{"vocab_size": 1024, "activation": "tanh_gelu", "norm": "layernorm", "init_std_down": 0.0824, "decay_shape": "pow", "final_lr_fraction": 0.05}
Each number is 500 + 50 x the weight over the matrix's rms, rounded and kept within 0 to 999. Layers, rows and columns count from 0. Numbers have three digits each.

# layer 2 MLP up, 640x128, rms 0.0824, rows 371-396, columns 0-127
458508611411455483522420523509515480522496501445528523523593482546553551505497503495543457495525509510542419553471552459457503519512555425494553566514487448523470452634536472524565444439462550478483511443452539421516547519459469510447459400548557528533592497509532483402507475575581519531494540475408681373420625497454490517448528473464526449478395520479509460549563458457463504447441
471514484496521444553394509460449533555424480534517452548458570534566541457527532534520446543522565475442411471514472585481560523450511522522471547566482554483551478390459476511434503457490544414516495392435414536536542440505557404458561461587508493544641451427488522455526470440501514494492471510563452590499444485502607515511447498398469548544529498545515621483509469537481554533387
488487364540513476419517506430492516595478443505572410475553551463490476472420402567456571475489544460539558569453519429508670429550455418472524619458436505489539469577500363396524449408422448567487487621516561439576419561517555584451546525518542545496546527446504501598557513447551482604574474581453535542517452591543437523438520505506531403512434560563543507442475462469489531534414
488504578331577552484468415556445476488447441439610489446510422616487515562539495605583525511605463496395525501514444450542511629435537486397480557551553465570485546473633459493498496544428373523573498525441473592608578568593645445483501465510461479519597518496465494492529556449582451488530512430402430429463558554478490502467485498482446440545437460613373420517449509502506408489442
408435489506465515571483545433533501538450494512559479568306535494515594539502528506424440459546475436549496490549551525525478526458530639598528553499424562492514453587476523559486528497448505477573587530422487436527516520527443565479407500533460399528463327550554535545551486525502482516450466572461432552464575474537511473538548400553481547509534450467438549525445468503414524574459
402491467429557513556521552402504420504482437441487550475457486498507580522416518517505527572436430466563526486533474532551475506473485520515556449566450557501515531460615534461474426543535448488592528528519477399496533451539490398493475460489498474539529480533610490509456585580561523455572494500367497493525476517489488474504584371480582457520434562550470511500554453549469502494558
553531482477511492418569508561514540450531461628531510526492516513438458477551490468508530425475454500517489497541470471520519453572488526451453467572467488494495508475501420477527586510577427522438546591499501523486454511462511484501479494545537536569471537479503492546464539459585519466392419538518490546489391479438590520454532486503513514506500520495487457486468480505432468511559
507496476519591485437381572515466563556538497510523537498508566532444559437528476481473490617528451451522463444526528505497508512515423474388483560532551541517534440586470512438446497560522536537431473477527618480528489561498459566403540536504543589568448516528559418427479526460472492530497531391560571469531467526455535374463452494442436476500354501467499397553564425551471511490553
516478369477503495468460465422528512504469488558515524506478534453460515454491626505437493566454547418653507604574430465469541422483539545549569504416470412506484510567477515476429501545500529572471586412449452507423513473511446496503520515496563500541480627524495441485492513466551489475582488599570451507391435420501455613499555502443484470583460545497462502494510548571440424419554
444488502454530491516551413585568476410526539467532546430516549461519504471427571440462550502484458482593529563508513540516463452589485484432443451485496498508475529536482491518490480574396392531486554553615497519465596510563468577513437528496442408508565516536472500526424493467548483415525592473475548508492444551521485482502471477457582465479559533532487442576571472425456496517475
487432480523529489540510514434570494560515478465537503420478463499532488470481477533487435362481496501494534514549518474480522562493566561551490492494425597398477424420497564625446569512479515427497528510502601577559528539495444555461548466440507412529515479562530561536484479509508488536476517502486612590460505524525480502441484564402507335451454564488459406506511497547539463420514
499522460462485531583445376559473532575473528401514561454437500480533514468444496504429518533469480505502550435455474511512567436653599502471477473492556560494461602467457563511554539560439498545554495496531536503528534481597488403469433507467538508473550469486544507416480462450544490453543520424601499469507495589468437429478493523506485439458319512579543413555553507451493417516520
541552513432520456411465397512544478527443484488493506417454379483457495560557475492550453461489524482527528535555492569526532590523479443440443594605487549530555605501517536534452523494618560483614453484489486471476558487556373514527436515426404538458447473496562346569466455487452498520610463557420524479454500520501578494543414536535472562522454516459510445526438576501514499552451
572528519446543424600501434491421555554538459493513504563501568410430434489576408539502483413443455439331460547418457479524554487546504492524480493470520450460407541620466507448488492457476425462478562552486539561550507465490516492479562495453520613536480559592510434469554522540546444561513476547418562538439505538571522479566498494527520529527492476514469490404564464528437468421572
480531415479558406555560490551534600514528463488474556451480452511516498491578542540519464553457526481649519501527491550472519548494485531611532563479615422478494506435469541484411476458448456421458512478477464546450513508558357544540467503481507464587531532508557483442502502493541384587537465486633452454484495519484539397461544550483487442539520422398417475517542589516496532485516
513507542494462490535505528554615406491569575526522444519538481536536604495533534509496480478544488437500464529490546552413477532486493439509543435426515444530432516648412463494478539484514541546480479477425379599510419474520525508496565470541601412530509415480536472570522481485476576489482500477566440477494567511481526500543453554565524460567417520473438469419373449518495501503528
524564559529499436507415433543521481502510398489499495495429500538579458556510517504501414561518560499520463540531524451487480496499538558457443431532510520488512435532422467451571479576505496455501490503437555500559477539582483540502528478495577421591554525519425494503574517457505495504531474453515469485539527471530506456579517575429459475506477450435476478494440533509438512488462
471532534537404500559554484460450506518504458447488492505486424493503521420444558437464523536573502483514476567441509536495523490447530534479445542504500532534532559486541488492508512529434485503423542455504516505513516507598517583452483551569488481509537497506530490474415470500496543545478520448511514411491558549431434532473448554517474489532446485496501441547539486542520441434440
587545486537479462516528644529451504472402447560528473572531470471444508462498500520527518492529431488492408482565545574516513509526565459561494564476488517526585520562476440491448498501508552557416489652450458607423476498593506519480461396598495504425505493509576575515356536508506498504515476551487491546523444516393529546446407432455411445549499516448451483426549531520526521431503
541488437511455424462582520502497460527430562609591503461518460419427531459522456479589531621531462504453380461442529405419498558520459608573564543565541549438464604519458470507394474462484510486478565537528398491404539425449451488502440468557495537541369526510544486461515529506518504555481526531472483478532510532430459528584524433525479587564531570532492496556434612519472484437510
485480506462475485519437490645541520503547447629560557478514487457451436478452521483482474509494461483546518560402505536448576520470575511526617621392521535466502503466414564483562537446524497506478496483522512550421584385539483571495537518552581458471557464520499523467562469505594481451580439402532585413417408471439503512552521474465438479465531522446443489467522519473479515494443
602545500411402504502553508453512541620515550492536479500478519519493587512431449511454562417489618468442510569522531438473519415515486440501572557538480512522573546429527476472506451568598430607490591435481483559526485471491576519541469538522484507570467496489521479508457461404448491545460532445520524502471393579441493514524456451450462412528483523512507508526550604517486497428526
434501568514517469490491422605491488559580490509631511482432471481519549486472494567482533538568462466601597522391503513450488527506468499488517552432521479538513572562514421431512439500478519411525538468527529469441490466569527476440609510433423443538476517604574529500401397454527557472439501442530483488529562566468470510493540506498465532430426515587495414550542435542437536571444
492505479469410572465452530499441488538522465527570529470406522612646527386428461507557499554547574417552497544503467516495502478426458518517385441548590442517551465484577577543482438568543376537544595452387502511546479556528532520582528510503613550519501485431426507443567465471562466444518496482576498460604454477520398579455420513436552470497395492508510537468460523436474522474520
505437607599468456492469510500485598480497483497557460440511526542593455487446428509511520466430560559519513577509530510470475610382445491473515537565529577507517517446506532405463551494529440550479451480534499520536481485529493510482491513559473555591433567478472539531543492440530426525479537562548514489425448453564609516539468446486423491455556498487435495534482547453466511428528
402459591431541397477446456485547566389489487409496587430439577484485519517443522527418414468497508540490495536509494609479561545557473446487454601414535543556533437482507458591531583460519516508485479453542653516491508513523466471524546471471463509498490414508465452502494481519571513547489605500491534475470478560448527572523582612506494563451434466480393394482407484588547545453504
# layer 2 MLP down (transposed), 640x128, rms 0.0824, rows 371-395, columns 0-127
493481581532514574438477502567573525464463483537436471443517458465542536560578499551599519533395460537498523533515516479490439509518496560514512483515394551538492500436472471467525443538489531490483517565557525499544587425494524554443480642448470473481437478443434432450502442459445512409583494435447446497527454491419450523556457444591444605551611474530504513386567445630443545512585
606470460472570508503516482439492602519450565511547445498533567453504501543427490531472424541433574433469451463514445461471565408466547491480445514510435463513460640568560470576507489491464561418486527419548574546485388528476492527552559438475452562479433494492563528541361517570524488532502494496388522553411483503488521587507434490644507582409476469505532473486531508516459527496516
503466488511473508490504539401607497579569443534421465511544440479531488506487509609431488529524483462570567608537524522474574430589472545558444434504452421538500588423406528456547397529443495531372561495491480459497505600566607526447515418478460589425497458495510519437561530479517522522546456435369527573504524540386491436416592392559613527555580495464502454441479458472421508511515
500505543466523467519449546461474477457523497485537560535367443395533506542540449576457408484588496507423494563396488516503464578474502532471463471448490528584366543442511400508462665517512566559442431547409546577462577537547517548421618450578409512599528403442511535570532618331497449476562510451449452537488538516469494666413466577497503454575553544515485475473498422567557510414446
421400559496419574492471533444434489615587523455398499537466470461504470527498456559418526534545549476540532474471513519549488457524511605656485562434488524410506428473534472476457418534494593540473464465500525452480433503551472504509527544580503404583646439502453439495521526522582526504400457538534472583405446462495515540518489481541475464476565493545529502517503523472393463468390
416510507417469459523597489478542463520465533622428554505469498546549543535556501542429490439477577521499483436480531496564521486507500453419493610428502545567523389463442455459563541417407563457483469563499464481557550514476525490454445447573520487467492456474523473531525527521577523610485456539530478447533547494460492487525554601564469508479446597480525461562525489516414467431456
541465564515461484500453518510457522499397512449510459531630519501499469500462467430507428580493624474458458450462495522513481480448501496438613490475503445501436481439515493555505482520491503507506437505512475517419513410524607453539588499431468512467583524432483458480495494546416478517574484519546552597503553447487559469534474551514467534571522438482517506517510439516491541568491
567398566470487623495620409457506519535511444472435458536466433490446527504427494504463535542520461553431389481489563471496537601503523564497495471525499533456515459519531482593510444506513485458517528462473422450433486450530474526619528540492501492465449435526539514493531488452455457536609522548456510450490466528468540540508582449526472520486529387561573555433507552496499533552497
424472500458479549556497482573483503432488549492487543517553428513511523516455524509511535480540467490493390533550487470534417499551477512503517495481483622476544538521491472471544555460480554509585396572492498614557522435496487556592465467506473498520523397463473573493493462520473538494466565473438458429516485515443455362525520599395534460517598456575455470446522517475479460627421
505558590487477529535487414486496464440589488466583509436485526526529511519474518482489476505467517415441564478474471545591565490491539494496432468584477407485463506568477495553490586477513509469457486472452412557389532483473441484604465376475451587542509489545525526516514538556427488451499390591544488526424538547499566504562527442557466576435487546500516555590525589501438422387570
503514547545415482483372446479535463386551526441451418477433549459546540457551462466553468563564575471516483486495455520545463508499473548511561496533559478552549559461461461439521436507508389512476442488516408440376502458489532498470527551565517526415547471503477510548525488500461517489555426548604507516541535483564511434542572468558505475466497577607549488360492444513546524514527
549515415552398495469447481573466483494509521563449513485402533466473438478541500491460568509522521532470436532447499547514418503601514600562469512469516473475474547548504443353440489460564542466496449583509431493318570529526482476508528417533520414536518592427491524557521497513551497501495444565534457397531500563559458519532564485555514511454534464452464578497534507494409471547518
562478581527565471429456407536621535464523458394604461551521425454511523524492564472478554616481591479474420530381506512552430422630602455530581518438516447595472428480493518469578531559531474443542377475485451607567538441526502517466458481467480494523478441488522514417472603474435571473448513512477506495547455587473495555560484412422511553446583509487476463468550445463494385483493
467486465540498561528489534538503523433465504455532520546506467609496452561479501455447547522574533568542500525479556605488449469452481510470555568489517478473440464508446460557420486543474578510493497456569560470425579436445488371443561460584457447535514464513474391461598480406390562495484519514505438504632504556414479636555466488444515542553502505447483443526502458491482508509499
523493459535439611482461423512425409606508441496455563587489457545478441493543475418511484474517537519485487545485506515445450558455457469445617487569514526451474535543386519410527536531431585525610419550460620560576428504430515491501539464537483513492508504427453446584440446480551517480459462501539477537551497536507543495561453442562511600517479433541452482506520507541447475510490
457468523524553389469516469518493381519553452403498463454609617421434441465500545607498464517573516557496472481584543447591477478528553410478534442446492507488491393493477538450454528551453531498488463414459510408441566506545544508556489585443545464490500454512511539638501420542511504458528514442534502417508536535515491492525474421447478531534569489533580523464553460613506523528575
505486454478549529527541553467469532442530531571505516508488620506512526428468607510606548467469511444490519460491508541461468515536435470424489543462448508517518544533504452525431501459565506491484536508492490552428458527470505495524442535502507547468440561492523420481477503515478463476556521595471552554528438535423438491422507457562470489462503523479565542515500544418516507497452
554516512423563554488471509471494470441504525514626530408497546521466499522612436570548511530446524424428548435575508506537514545541484461516551512452553443449456535488456507474444506386442492497508413576440470499471518496515497450479498500454489532506543532471542447467560525524480500428536493607525523623536445399545565471540604438556530520457554549495541558401482572396450470504440
488568462479491538433540439478443488476493515479414500494560573564561528571536486572483482444551534511481389480486537441478474561509475486452544558511411444506415534541500461360493524476563578597542428428523545508541564457459538550511480475406439483514445537588509492476500481477543407465491483508543384502467540496509475537472477556581365448522507566468499540527546482475500443479552
557545517465602512514507504585514557499490445465529517514469563459499486482526425500491463652540493546528578495447577565457541488324451500406498406488440468486426426506497486494519493521456465516515525545396515538457514526467531483539506466484551454457462355595464544452574484594462475561454482619482465532462476470426529470520522573483448509523521472442469567589463419472501617402536
473484512551515541571467503508438500500574474549541545505470428567490413502436472557477588500474538490491457535454580489534500512555496518500547656496463547628517559438489439447587569488461521520546563564488456463463533604511426480550512422534545435371453503580432556431481421457472572450495482546526477554431504486443512537442420423488499522427518530521502390386506541467480451570526
534577494503492539466424567534496460445547443504465439440595584487394497536627485410493518554496504544489475482522575460448555577486525421481436456538536496503448565495406495488463445442409515480514469590454481442428498535608534543462485503417459552500458540497564530511506480645472529494549477571501437481516476487537539563474565435481516415544475404420466515528546467449525566571473
516390500480448566518519532507547497428604544451458577514472454448403574459528519428557480468522567515372484524505450470470483542447586428504475422622450453581479415566418547559576469570464514631461610508570449675505480511456528535484443482481574547432447516399420462421526534500481499555523554566484490514456496566538450469607436428524462437515543441405500558533481482600558520420576
524499459436464542543542540476468599547557565519544470518444509497537425522553448484416438517552445555400474502528527430481435517451505430524520470481483427481478612559452477470499581514560532540411555431386586482436456505527449548525469481542482506466501514568544512526448554519497495544477519576655436547466495524476508601448403555497474399505389465582536558550478589385464492457515
533515516497497547481508492490417407492457491534445481436542526490427537485563541507513542499552421497490484483569603473538478433503482548535542427507397396455394564574508464518473477508409520500476534512483561431528481573500544485505514557503523488437502538515583552534525518486479475485536486526499516420536441618433552418505565521450581354492445554509543513466517536515481561513506